From a checkpoint of a small transformer trained on Wikipedia: 8 layers, 224M tokens.
Each number is 128 + 24 x the weight over the matrix's rms, rounded and kept within 0 to 255. Layers, rows and columns count from 0. Numbers have three digits each.

# down: layer 4 MLP down (transposed), 704x256, rms 0.133, rows 610-676, columns 128-191
# gate: layer 4 MLP gate, 704x256, rms 0.142, rows 611-677, columns 128-191
# up: layer 4 MLP up, 704x256, rms 0.144, rows 611-676, columns 128-191
down610:122109132119082137141122115099171072118117088125117097147158121087132124151105145152131188112142116117134110127155100134127113127135127124109142094101094164174142180137126117102141128129151119
gate611:162149125157102123141147120146103136090092153123140134108154143066145139082102149142157183106151165093124179099136105136121132161101090124104184115097085155132126162132160159134132132117140108
up611:138144152090088122137126087130119046083156152149127144149157133131129165128056131120126138155118109109113111089145124125094107124138155096102118137131136122152132083106150132133138107165148091
down611:087121157117158102143142090112102125160137155138126092153118116158135141136101129102119117144160137124128117144106136112099146148128144127122083113154097117077146135121127124105146135154173107
gate612:100151090110141088109141122138117129082094121139115140158118133163158135134123155112143138147154109128119114124106090138125137144130158162146104104103121133109147095119142123168152140097127109
up612:142104095142107136130112121130116117094126177135109133109155106129134142082128151146095095136164119133116119148115107141145101118123096111109132128180123102087092129122120121088155137116139164
down612:086098079176148108145109118110105127145107140151142147135108121138156111114088100098107121120122127176110171104118082138117135136118144187110130153115090069100118129128125129105125144112127108
gate613:128128163115149140074121153134139149101125126159109092190129148146129073139135136147107135183144114175102126135097113141130134149137141144093135127108149117138087155129122135155150153154094160
up613:117112128130109171135129147143124134151153084117106105149130121142142121145155103118165159131108137123128083103114136127165108146142147108138158102163163135139086082137136117165097155125144111
down613:129150149090120128120103109155110154124115158160172087142131090096140100133120150174126129119157126114106145114115116127146146123150122146114143071153183133156116125140130113094079138105156119
gate614:104158135129147136160149087095142142121133131108105159107110130107112144104165145134098122120124121129122178083151091117150123138087160138135145102172099126129124122154174138121170135121165126
up614:146083097127110113077156123117104094112090070147132141124116123132143124145159120141142136109101142158103118137122146141131125133150124127133135112120133178113123160146100121168139166120106089
down614:132099112101159115116121113110123162143113113152178120124142146159155177159178077108128139120131123129131103163139106075123149127139116141099110138132091088108067114131111089155129172099081097
gate615:178122109079125106137119128171138124127184121133134115133146147090107142141124126149157163072142109101125116142102109136087099136139120135163110090139147105159134132102157136129136139129089104
up615:141132114106163136134153137119147124117138151161086132115160107114134128096110117141123165140122116109122109156116151121159158085173149183125105110129108114132145141139129091147105107094137152
down615:121098138140127123133165136121150144147103153131156115150112124121099110110137142109107109103146136119139129096134132134162161119145159103122122128163151134129150123114159171120097154125162166
gate616:136170111142149141136137115143098128116074112119101114104133130107173172121128157146077148172169179158124119134137117138141153136129167109071128168146143152100172143093125159162160079136146099
up616:087172107135130118165129095127155147105115122093120081108130116150121104128118119154145111146166152142141168120102088099105116134135150146135129115121142107111151126117118113181117149127136116
down616:108112112108125151123119121167100138167148133117110121123121128142118092121129145141093167114139127137102136140158095102105123109113125161138175152192154107168115073183135090157141141154087096
gate617:132101133143135117123119130121082114131137109147101126127104121151137111169118105127134126119157125109096119111081171145132141134094126165117148087138131125145144108097132107129123156147117112
up617:127078140117132139118177117120117139137102145129178140111133098146152126114133122119155114125128104144101122151146140091142126114153129141114150141133123101123106088167132109127112161109147099
down617:092119098090155113161154144144146129145058097104180156125152132137137096110142122135147122175138124126137125119147136058104142211093101134131152080145115122142134122104062141101112120137157136
gate618:152150131142102060086164162106154091101153095113192123144120132128145105145142132148160146129140131113099148117080106108149112115110115120119105112129108096159113145082093143096122115153185135
up618:161146134121075109130120191139119126104106112092112140128132146131162130166155114140163087111122114165113103108122119141153110121123138144107113112135098102155111157102080137129118153139113152
down618:098107160090140108142181144117145126128161095105174132107142149126098143133155118169148089141123127120155113105118112131151134148139133118133110140126124088122104133093100171120114122122163125
gate619:148082149124175124112152100157085147114140080171119126081050165106089160101172138131093085128112126127162134153128070126091131158139125161100138131115062167160186171137148100116115116132100150
up619:139101126154152098071112168119111110083117161146131088138169126135129082118138157133074136127117102095103142125141088107120158170102154104131099119166108105145171173165145107080145129081192147
down619:168121158134117098118162112105149166187134119130083126125114136187143114046120105144156149110165145105109129100146148162114135166177098156118150084127172106117105150115120122143103143146110141
gate620:101128084142143161116127079120091096127125134125090115112115105165069133129103112128113120135113130120128148070113101099171102081107157118177174131142134188097131125136082112142133154139137124
up620:113137153119129129107133136113113176089123157171153100104084148101118132124130069148124126109148126104083119174128129136100159106191144163116114108105141093137138137142085123128156098110126135
down620:095160105158096150155149145112135154088153155153129139140117134083111135130124148164102144121144125108155077128133130156124153131161127143131141072097092111133124141142134134128134072119097156
gate621:128130145147150120180113113149137118133096129141147127130155111163150121119101158109130124169146126109115126133133142134127168123123103110092145106120124148107135127126102124176163122142113095
up621:166124148143095123116114138144106110130107150109118130111091151079125138165134175122154148128132123106148145143153121138126134110121132125143112121110114144160129108162133158128116125077118106
down621:171134087143106127078089108119123139160131169122170129162181155143093122097133121134130133111122142129121106123123151092105116152151122117150064122151124154135123100126151097177121132134125111
gate622:112140159104146103131102145167103160097122151110148096166129124136137120128060049106159109130109096121108106107162166133105161137148126178110143082132115139148118116127122062137108125086087145
up622:118113173060107116152137151149138122120129140082135119113134154105164163137151060142133131147117067150112135109135106170145166127180139114131170110106122104109138101118114146157100123141077121
down622:145112149105130145155140176117126109139182142131179130171093114136128097146132091140139139133113117103114090119144127117130118140132149140158158114102119143126113114112162140094127145101090119
gate623:148154096134125154136108140104101105120077129124078136133131123111120104137076090150109099137116134106144065134125185152148104086121116142135124100100099120126144125058091145144119128178146151
up623:134148127120089084117182132098107126173121116163129112133201106142142139126116089116127155128137151100132136117119071123097135149141132155129152139185118138166102090112161162139133144135179100
down623:130133151113155128097137136187103145149162123087154106134126152134144105132175147147118173137135137135116130096117139126180119105125090137114130096142167107142111102101080127121161077115122128
gate624:130128108151114112086115120145183080112137136155136128143147149107121091123133080126126126099122135068176150085082141112099071179114129124143133124154134128145126148148146126135130126134102133
up624:109120175124165114118132159078106181105128138148136147165152145143123156144107124134150116137132118150110096117129105163115146138152142113117140122128182112114139137168156084132167148200104150
down624:138151108194118159124153116088090160112139117128153141124135107098129094124125130139141145120135129128105146170118107166139155149163136116127120152097098119123093157137145127136083115101101109
gate625:142094106150137086140078166118144113077110134074094134142154095099110104104108132090138141111105129138147100118130126097110149141124136136113176097086100144151130132104152124150129122088150135
up625:133075104184134120153117143147105130148130118169153142137169106108140135103134146161130097097114124093135134128110093090106126131117133125118125136129121138156164145090120105117110097095158134
down625:144138109138144124110100141129114117136124104144143116107107137128148131137148125150134133129127139122116161132155165144167135096134129094148097130122122147136156113103160149157140143150103112
gate626:082146112088109114132177130180135134078107080121115129118128158107135095122142155099119121142134136191150128117127097136187089124156093129122137123111107114130110129140133123105109120126101138
up626:163112113105178147088094104103144146141103158164106104109083085132114101128147144145134109132164124114078116176128094106118092133134157097109136110112144120114108187168131127137097124162121110
down626:192150111125097135105162135122149107114132124119099189117099134116166119127123102146117116128134156163128140129109094148121126159127144107108133129138078130152119114100103145152162117126135120
gate627:077131131078134148155128109137074148111101101150103130124143149121085150129077151128185168142140139140097101128152118094164185145104121120120083136134111144145171120114135108118127131076173163
up627:133105111172131108116080123130128083103144123118144149192126117105192120130107219125152140121121100096138155154179122110148150147153152112100110136136132176133108106157082104187144116148150135
down627:125142097121171081106123138116099159098159119123148140150131176104157132117151155127139122094118175121171112088101092134128086150175122144104125113102129118128166125136126181112145134132105153
gate628:123142148079147150162159142157132116143176106140118095155110135108105142123148133123134104103134135144128113129142132115114141138106160169130122102099132121100146113134131078122164119168119142
up628:180129139104104166130138136103157135131135086122124099124146170117134165155160135114137109105163122118110156132130109107111139120109136129113121139125159128131128113174106154123119125158124159
down628:144117104135172164184047108115167165110127102193118105143100128134142124158120101146135098159104144122129102154103124113075121107125166125104139108108135099122133133166159154142116083084152171
gate629:135127134068097128138106156136139112123132137118132154147145139140161122126145139105175146144125107134068091154101127102109132120190152135132086122147090103137143109148163153137133104123109131
up629:080127156152127124122095103106150180142058131145112120150134148095143153153149151118078119148145126117151140157138113141139126138111134095119120097100097134095140137167145125096113146103145128
down629:125142112095122152182154112146103112091151130094128100121118107130140125151108126135135114098153138106135157116113101119123128128134111081133155098123143150126138143153130140134115101116095121
gate630:142092086138119112135161155127128145121186077134141136101161103110098090108150123149112193151119152163153102127120149127152083135106109113117147154143178119123133102124126104141127108076143161
up630:184123099105116153153126128124118152139116158118145133124158162131102132108125111132122096126142131151073143157127149146128124118131093162102076107096128150120123124123137131126167116129135102
down630:133121112137122098117135167122191143135106163122121128147140121137126119162164175092163120142124131164095113149113106146119076132102103099113140100133154156111094126133105090125132104133084179
gate631:163126147115123126090151116130082125134140121139159109143182145093149129117117123096137140124129116131137140137138139104140133142133096116149161073138122124087115117117174116100109120098100149
up631:102125141156153123164162117151108166121128171162120142188127142118129174155123131084108174125114160122118127123144131162103159093115139149132101127160118122152083135113105079125126157111121110
down631:140108125143113169171145142114109140127145136125109165133123140104147148138104121108177119097158168119133122085109151139148140139151128160119080188085127129122108138180156149114125113118124137
gate632:105144136141163133071137113168154185119116115122105146160122135105107098125129114131145117142080135128109080126165103144096141118113133126116132154129130088150146122142112142110208098143116118
up632:145137131119143100126141116121138187143102093110092108107153111111149103117132146153122117115109104122147134131126116116107133109115113111073131103160111120146118123140073100123106169132125126
down632:078131117140149158132107116135178158163102104082145135135106146145155092115104114170117122096126133090149105143109128179116144122115116173112143103159130122155121129133143159096136127124121164
gate633:117150069092154138130146141149127065104156144120109106109121157159148130193131124131151150134164121112128150173123129152153133123142136122172122154178105068138139099109129105150160110115106103
up633:128136096134141099152134148173129136118126141094147161135152103165108135152125169123089089125140113130177141098124150125135067101136138120134146104131178141115176144139128130195118108106160105
down633:086081174138163146121105132121100088107125099146151170121159098108148174116098123100132170145118107124116122115101128136118128110119143127131120111135140063108127150134123148144107077125118162
gate634:122125110142141114197128109140101133100135087096124108177140182142136131107130078089144144140103116113157129136132135130118119142070133094131110118137103097122137143101157154145092132156133112
up634:089135164096179158110134112100111166135096096150100148093147101138142146155137132152103137119105102129139153150165142115170172160167138163095135153104152151128081122137090095131158112098124123
down634:145142135125117148118093124105155128107129091081118154175132126119124109093173143126149105133092124126155139115105117158112138180123142136174123142149158138121064138174128143185145112152156098
gate635:122122105115125109123073134116082132130130120136132125122159150131112126106143099115144142153146137110150173125135146080118073095126162185100107159155112150103122143130114178101157145126130106
up635:190153119159133114128175139122118162121062136136135092177190139138163159119135130100124131166134133154127141139128114184152097121115120105086115155158150111154104104103097127121117112166148137
down635:115119101139119107127108157141113144143125139157110091079143118145129111106125134095114131099129110142094128129129125133148109126138112123113151090129131115125122095114154090120152125186166134
gate636:106111093132126160138120077104147173139124081126134116129151161158162079138128104134168106133117122075100138153125148157116145141096135134126142142113127134134106116117115099140084113160138117
up636:117175147094144117089082139165090098126142125104112119102088088133065169110101136131138172135147134107139117101143134134157149126149091138104132122153107117209140145145095149108150135102113121
down636:170116129145134170110112145141139082123147154155105114161101119130120145114122132125084190110143134111158090120170131137122129095116119163099166137180172139105135134119121136102149157113098151
gate637:121085111137154180097125138156132108165123153095130105112133130151186080126115106115146110074118137136143120163143131117159107160121126155142158163136141130101110132107132107107125117141142115
up637:099140116137119097134122161090071103142146102128143099116147105101135129168137126136089103139132091113109157114130122113120123128089110132122145142130098137109082131106109130126137154092111078
down637:165086094137092139131130105134160113144119126147120100127118152150126163165092119141128133190134140140123155123142149151095128123157121168110077078147132121166137143090121172089135118081130172
gate638:108103159105088148130101132155109130097095144139080154147114122124150124117112138157162113158136108114059117183155113129107166165115121068120170142176104149151142147162110140126156155152105139
up638:101125143143149068081114146171131126138142062152109082104115097166130116104105090155133132105142152133139121106136098158101113137106140092115113072099162112144142121104112103134109112111129089
down638:136107147078137149108109118070165103169155180137150152149098123145064147091126142120160106127116117144120138120141103111098166114117133115113104106129102127132093141098146156110128100089159111
gate639:127152131084123164131102125155145087115152133117097144139166137114110146130142131159128110121165131094143125148180120145096082072179164164114146115114113172150127133131117092109113081155130121
up639:127104124136175164113150122131093130141116132140162112122098131144125111125112143156161091126167122126102140161195132113157163135095142130110183110157146145106145156119153133138197121070086105
down639:103136128141134106134092144108115129159117105107139125088143193133126114098128134130094145127115145109105140130146112161144135134133164071118160143124145147162135103145079119122076081122139121
gate640:166124140114151172122132094155099115116101115155094096113140120137159107158160143089149121107119132123154094102123115136139090094111117131082184141126143094137135146079117149116130141140159081
up640:083113154130123135179120095129183105110151147121101105149140107149119148058133108177105135150096114140099134159125135167121114121137165090093169151099120143110120096145130108126113081169136127
down640:105117133175143109157134130188183132142112095130134139072122129141156111122144112138145154126100104091133132147141127058118134138097136100128164118112139096112183095168147118121157163172144144
gate641:123167132154078125115109127134164122188095106160167132130178159130120114105135126111128151068144133077129160092136037180137138137103155143129113122115123122132144098146090125138146179124102158
up641:121145120113165130127093130154115085108127109121157151147114134102128131114119150131104099141097075151112167107104145166126096132112127125093162137155108173108116101135157145129136097124106164
down641:114087066155153130114126096131134111098119133125154120189156135106116156103107147143116141131118128109163099123141091140108137131155115157131152148098144171117118146101171150112140136100125129
gate642:116109147119128177149142152165132152146170135096112170118101148136121112130121128117155156116130132130110120129082123091124130136151135102120106170090126140135130154152148151132121110108101113
up642:109145126126141151113124117109145166100149134118149117153090125143090171103134130106114128130130120122077100128157072134166120131160151130114144073160113106134129105138110155181126101123135113
down642:095099107121139133164114126133102110129134081080132170106134100106133128131116143142153127129119122132171108112088110149152137142126135159148139159092139168113120124141104138079105119114149059
gate643:161120164086109168094140100125150092105116127142141119150128104131137137135128133114131107078138145125145110138148121140130120148155114115105137119094143102121136123131168109138097156120104134
up643:141116134112124168135099136125093100158132151138103093085133137136082155146172092125129104114140146151189126141113160112152139081082125108143171101106160142150140125160057150131116149140160149
down643:149158141131101115092112110132093122122121146123129122082111173086197143155135112113085140110159168112114144176143113202130118136092069120116149122107127100121151122141091115123134097152144134
gate644:114069130112141143149120091098128125096108155106128124103107147117113151108123116115133112143130122144141061089099114117104131151144117147095131137120149122112123127126085140105147108105091094
up644:113138117126090142129145164116158155153124102094148095138090129167143154110087084107130119094135128157108169107154140106124142118119102085105144131124168128121128109114112130134105148143125148
down644:114163104138167102137127115113160087119139137145160076130182141159160137098115171149125097136138149128060128087123157128147118122088110131112157128141146165107123154139124143093140152144131137
gate645:125124103071123107120128166145031141162132153100110085117124123109136156154120124126097129122094084103113152102158154165192101101144109098106143107148111181118145163100145142119140096137120135
up645:070126130101106107138127130147112130137144166118155135149121160104117136145117146111111118106105130138127123131142153135101171124124145108166145119116136182131133149099141140102154122164087191
down645:087180127106115104134153125111076108094126157114092159147102140165109130141145111152109176113097133091133160120072084142136165152145118167118121146129148122159134147097113129143112110132099108
gate646:099134118104145182158100158106118107135132157116157100113154127135094148108147127151130179126145087116159080116179194152139138144124089118134139158068137139111140101125145147166140125098164148
up646:145112131184106132151132114141141123167141111118102127098073112104129107123122093121122105131145171117122133125094110145107114139164160109079161110115137076118095090102116105131100147136127100
down646:130069140139158075137103146101158127135154116129050131158142159139127100126121139151104080100149116104142140115134113169143138145085094136157155171124086091144126165164088150123118142115136085
gate647:152152171110169121163154104124094101104129139133139136109150127138148119137121133130091115173161127127130079103093110137122154141155138154146126138145148133102152182117167100078112129087173096
up647:106118116114137117179117153142147111148124143158138140136149166104130102116135099126150108131122152142156130113127140112169117137101119104177128147127129095148109171124082110130068138119110136
down647:129142115153138149155107194134136166124152111117112088138127139145132147141130155101103112148117095129149092140138135128181133125100128133157145114126143141138147116122127126147154169152127118
gate648:131157110114160115121134127099136138114131099118138129128123105134115121145100119128112118119124131140157155092071149163119069114126115170129185136094082141139111078118132154135145101111178163
up648:121123144218146113106100142145113147153142114124148092161123125155150112168126142119128113119093130173145130122120108153163091095134122094089081119100146132133146132165102129174111146115144151
down648:132108123129146108122154136114168144063149134141118148166132104177106140137146122084136144137121138089145113133120124101122106136088121114158126109148149030101117102152123104133149153185109157
gate649:110089110149156118144139122090108159122100114093123155156110131146126161146099164149178135146163156127113114097125091141184122134126111136131125111131113111098145124142130102139120117166110170
up649:107157122141165148146107155122057113059146114120147141114134073143100127141091133117155125109166098132111085109120077167127136122104150135144112169171107109138122159076156122135125146131155132
down649:110108126123144161104167123173119140109160148128087171107098115124130112115141114123108111153113146140159105172108097157133120105126133124144128166170130154148103123131145121133069122127119151
gate650:146119157112140151144144125165103076196132112150128171137159136153124123128150145082106150139156160136141165129144109113121127133163162109160147123132145158098155116126120131103129094141184120
up650:092114134135136117094122115175112101120129122113134122120116127136171116132104124115103113121134099105100131119154123135137120080126144116138116095132160105167089147127151133121108110098119135
down650:136126167141091134127122150121136151129126112150162134105167077131161131123145142118103113160097098118121149104131137149128138159137127148175147142150144105107119128121092097157094119131126134
gate651:171107141077112131164115134132149115127073113129115171131121164151122117152122161101147119107153134139162122114113139147138131079146175170113103125147143090122118151140121093136134124120114113
up651:124120156109114088099126130144135123109141078129156134121139148111198111132141126107160126117118128136139127117139140124152154123158146136109108121138147123163099137092088117110134120160066123
down651:150134118136120145077130127150128114117142103110131130135117161106123133124113117114090125097122109113148139136161101148145097137136084091131119159136115122138132118175102164106134111156133174
gate652:088109167127162155151161102136141112155131174119136111100133133149137131148161097141139138143122148119131136103039130171159141118115127112099123136128118115081127095163114170126145168134152126
up652:102081124138151130144139128147155118143099130101126089072118134134098158145095111134120114120129080109131141131076136115086145117137172151142145149106101148120131104130136115121130106144120134
down652:146141095146118114131127143119098135113156092136130114114150132114096088154135136138136156120129152110139153132150182088098128100114150119151139142138171096091112131115154151122125147117126113
gate653:104116139113131108123141113161103122112103113124119129151133135110156154128127174121179120112119120149159124161154076103159140075121179072120161121137181141103154101124164132130092123059149120
up653:144120140113170136111132125176148154197110135133176063112122159161144156086134100126123104139130129131111130137115083161140113130128140087132109114147092123195123110124142087095167111123092121
down653:093120142134138124137109127111130154126149106117113089179098167166129133174100154122128124163108138145087137094106086135136125146117116102098128089098091118104122131141129090114148135125086158
gate654:131143131128135150140124143147142122172125131159152138115098133119150109133148158155138144122114152157124126139138145104139113117108130128097111148116105145158107144145140123105161073091131145
up654:100144093132106124124117129141117134182102159110123088111108095122105161111083169157125132108112163125112152124159117123120133119155122124113122130135120134151092132146125135138121132107189104
down654:139138150116120134133084135147160146154163108147136113115138076130166133121096155095120127127102137146164166166191127145133151155162119140135089153144086128094082115130124130122127132133136083
gate655:157161097136118126166167101106148118088112144168098101142162142098132114135134153130110159126106174085152129142136108080077196120118093124122090145110130163119147102105124177120159166103125122
up655:085138155126161130110114119118107156173132137138127093121087050062145149084117093117125154124129108116134088144130129142138080130166132148164123142139149110104114158149142114146146118118149188
down655:149148124180131136044111130123141138120148078087151103130109083112133153082131128118117153147099089140138128164148105168145094086154131151113148139135114133108132142157120147124140108155134140
gate656:162133137126142113128072115141173117124106146099121148146164144123081087108112129135126154114112094167138120097127124121092140146132109111147093129120133125148116127177119144140146134101141106
up656:123144118141106138165118106125164140112152137155122101173145106121093094134131183133137116127096132152130146102147107128155152143178120117141124088131141133115095127143075126134106147086138144
down656:151156142154103155125092124131118163096149118099071129093142099127099118110113141106110122147170123128139113132108158110119110100157156120168115127142171183147090161134140141116121139111124104
gate657:104122104108152143141085133108088163131142156138140119128125147149138091116109134103118159125143111091126083133126116151153145144187085133141147134139148136129121156088137114134114103111123105
up657:131159141147164121142106138112157137125121116107130068137112106146105132118176111183142129110132114127166108136116110130073125130154142122120145147117134183110137111090131152153135090114152100
down657:147122157135133077115152109132112144107127152152114119138076073118154163146179147081093149101109147127159147116088121127100159178126135139154118138102113161132149122119082120109160130157142110
gate658:118111142133168127138169120145113116120136125175129156133156117107102143101131117127134094131124135163136063100106142122125148127145140180125119108119159106148070160152132139104163084152127123
up658:130147127123114163111125116080139109171151134113135102130143135123146146139103150133099162124162152126083122128146113114143114126127117101162135181127114163117151134086089115143115124116141152
down658:149132105129107161134152116097158094157165130142116128122109151119145131109151124139194175152115117088118158169161110132100145154124144121103168104134129143138122088115143068114108161111164154
gate659:135104132106122146148111145132152156132158166109096134146107147132152120130151151164108104140117086099104082123180153171160160139135146127142072101133111106125139136116161151156132110139142148
up659:174091130125165128091116076119111132121183164139134110079141097165133158091061139121115098144139143102129124127145076140137128071135136121152134132090168136109122120150107107105133161136140121
down659:142108171166128167113128112102166150141130116146138115124140164150083117098128103161148088147150105108113120108128137124120148114108105151108148125120102121098161173153161141108105135173111085
gate660:109133112097118095138115116114130122118139114133137119136148163138188145171128184120138175120138134100112108155121092111156153138144137152104116088127162120105172118137129160143130101135132175
up660:163145121097099123102130127162133096203134145095120143142135122163100101155113116103114112135116070117091137108122129103119122140124158077113136137149181100159110107153137139133134089144122117
down660:132122142128126111118124132142126100121148109133119125116098118096142094154150121145111136159131135119145138108174123185097110105159137119101126122145125141157108123098065117143112125107150135
gate661:123162143131158123151159091098094137126144084168084148114143171121113090155132140111112120140101128148125133146109114092138089127067163129186098145156141123104142115126115149165133089143131104
up661:137093125133106131137159116140176133140121154147161132132153101137123119153129135148101203108124107115095124149171110137117082150104138152096085163076102116092112147115154156141146118131152054
down661:154147083086101149121100133161154121121153097110114102115188100137129177131118137146126147139137071158111135149104097106112112133141129110118128115093117110137144167109118144153153115126107173
gate662:125151146114106119163131086160130123137114125097098096119185143144097151099099102109152121123133120124148109145140088125104128152134135153112120101102096093115123122119149135117144086100152135
up662:115089119101120156110137158129096120093133163091108105162137119117147103159154148108112120138105111134135114109120112124104118120109108159142136125152139167110110154124121142174112105142131154
down662:112141121134122132130108159140122135112142086116127137143106169186103145150142106119121087174128104130118120133159167157139147118112101101095126144117117135136113130157105109122102124147138140
gate663:122135157144100138134135105104119121102129099121128130148184109158096134094146173133120133121163148113127174156178126110097112117167140116119144135134119110084119096103136062139152118160132116
up663:122124133153091117116186135126096117149088142115125106133132152124114141147141123107144171151168130118118099102133127151132140131123163142118101170166158132132094124144078181132139105100137129
down663:137125104142143145119105146166137097100096166105131135120130121136126134140149149132122109144114099120157172172115178147127110161134171150131071106133089111118122144141132114126148112134139119
gate664:130129135150097129100105121116125121138125112126067124136140133117093138139110129091140106109112140146113100133116150168080176117121100170096131102141113130135090159130145087123139136124107160
up664:127106116101153148124126142086123106106138121129113071180147130159146107156148187140138094135146120153113103149114124103145107095151116116140110117130105103112119124133043089131110148135097097
down664:098126148093120114125126116098107176123114144135127186142125154165124134108160154149121134161123109126145103130165112113112150133125107127071121105106066081139110105103113161151146151082128142
gate665:149111091118127102119146150144098109116095137175171141122153145134143117124149104086138127117131105104103156106132128122157102100137136118123121109119099095140156144136146114136188077133106192
up665:135136096136097098131121156111133123116135128136148125148123117140159070123128115113121139153085110094166132137113110136138115116152199064145128098100164117114119122126125092120165137147120166
down665:123137155124138087091127114143090108117114135146119122129097150141146120105123130111142082136117103154091120103112088133123102153134123141122142117142098165112111149150072161101117095107111153
gate666:156150150079150110164098158143131130127137156121175127154142130128132138119118112110127100126114138093139119119114106110070131126095128149152138131124136115095119147155114187105125150132153148
up666:123136141124162066150122102136089131090130092118100132107127150170158136127129156144115125127125124139116151126136137135157113102133101140136157155112153154134155124178116108121123111164150141
down666:139168156115127122140129112121097135161096116081122124148163134141104147065114090116129151161176110150173176133100126119148107102077139123145109164118099148174100147146118150114145206108118101
gate667:149172127104075135122116144086144132156109087130117118171139142076148122157070136117117141128125137154145141112123143092151082114157126135147128123178127137096107118118106077129146151126137139
up667:119147123128135130102127120150128107131125107103115093086129138121142136135111119102133108148136109112155123108151122107144118100129121128133151118151090131096117135120103137096127111131152150
down667:099137176137110114175094122145147148129101144136123140126119136100116154128147158141085134125107171165160140136136118143115136149120114110093133147113144169125096132151140118124119162129120132
gate668:158152106149085163128091148118162111145124178119125094115124178112110169180155129130174141130149102144148152153133142132140155098192132155141121168140137085132135102129100130116085137156154107
up668:116132096117130142135109152127106180120103129135153140121088090151102106130141141123136090140126100137116096126114116089181137131129105097165146126108142106152129132138139090127137136113135118
down668:133083101094113096163126127146135142105105130091168132126106118119112114105131172105115085102127138132115141142149073107115144083078113143148131165117177081129123140146174140154161119114153155
gate669:082114054079154158089084139123136120084162128111111144124129088162161142110120161127129093123127155118097077114114130102134150126142179132123112147166166106147145148134135126126114188118175114
up669:096146131144132097132152155106106142137144089082142130143125072133152096153116107090106135081097124087130157114120137079110134151157097163149120112148124118120133132120140119134108154101128090
down669:090091122128108125147150116113144134151117156117106155142142105081113105112141107158170147133084140150154130102106124112101143099129153165084153128110124122143128126102131165122160136103135168
gate670:148131131122144094120159115120133074105114135154129111136162106145139120146122183160151138131094116078136137086133121144118120127087152133131132137117141126111104160116128152142109161098126146
up670:104165094149140137149102127129158138154121165097133167122106131140121100107135121096088132144153132154112092142136214100137096074124106107093134121109135128154141117122111126155116109137138150
down670:132086130145089131130183115119142123157114161108104148098129097147103145148111107109140135138152129157125111136123141129137135168149166116162125131113113097108168130121155159111129135126128103
gate671:109106161152129104133117114177121125083133088148141110134133131129140142129103156120125126141107115130124121137145141123164113111134109142145103116145116110127151147145139165158133140147092128
up671:181148125135128175158112127115103120121134102110138127150163165124122131152153101134096151148120095162146131123124120155132094154152114122139147124123086154086135144133113097168133118145116170
down671:125146136094109138088132167155114140107147150127152142086133151161135141104127154139159150137130108132106140102196143175127149095112138130124073125123123125132176131127118109168144122152142166
gate672:155155131177124146155133128128138122105120104101097099184148129084116117153155129127160157072134137125110139087145138121150125112094151124118180141115114089102144109172108112139137127156114119
up672:136125121109178140112119098167144129140135102133122146151088112135104128092110122149159131120135134100112131148167091108140166154156157120129146162132140139109122162105120148146168100111158132
down672:130174121126118119117135083129077082131115161170135125084128183156151159154130126145153120116105129124084136152108102136115104095108102103129098154097096153132143145152103159139136141117108140
gate673:138109128122141105120086084081078137109151106129154140122159153161112089121161101112097141142125129138124166135117098140103106123143140160118085136072128167122155110113127142141130150151139151
up673:108115144120103132140153160133100133115162093128116123095135078090111134112112155119124118102116146153132133157154139150168142147121124114144183129126111137071131123134134133150141130139128130
down673:143109173130128183104131173153118095174133141132182166122135121159130103155080098127081096120096117125113113093179124130145111120126169114130140122153165138155161127165118093107078106155158092
gate674:154182111090133128146117129177110167127101111141068123150116117155143127106159125141097145136126120137130160116129131098144154106063133112161136113130137128110133137135121151165131157123147132
up674:138113111159128139143120135125124125120125147124119188139179144119116113112113130171138109118150163133089120138120079150154112160164123121128114160135129140105128156111140124133148138101111083
down674:138108124145132121130140113136111133122128136124119116129093124130184127125169137162137103105121152167090116117155132158144160112094134106176155123121147107090125096107101094120164104131111169
gate675:183148172135119132101093084157147145072105165127099106130069107100174151135135176124146113134121150174150140117113125179135094119141096134123098107060085136143140166078147112115116136119113112
up675:140143091146101100140108137144128125105151129124120142116121160095181117115122163136100200122143108116147127100109070097108151161125183164106141125152124152153150063151078188115089135126100123
down675:129108138110111105119122161144102102148133107105102129149123067149104143119156083154146118116141160145156185173129157133114103148151117158123152123135089106144163116148096117143114123073159097
gate676:125108137182139143150097111109170156098091091154141135133152147144097158117092137110159132163141106154121105139119150129137116165125108120125130125123134150179142146137092101141150120123111135
up676:096136155148136169157114092145070129126124147165134139147149119097120120112103136107117096121124163146140141129123119093168091160118117157131110117135128127141115151162091158152125161159188128
down676:116139133141128144123163099137124138135109078128143156091160114090131126113149138141112140099125123142148188155139119123140079132174138165157156159120116142133174171141139124113096088121106168
gate677:118169125099101131143123085130114114108128184119104138154105126177106082155124138064150144094153130197151126131133084135079125104136133107148040144166142159147158126114161120119152153152125093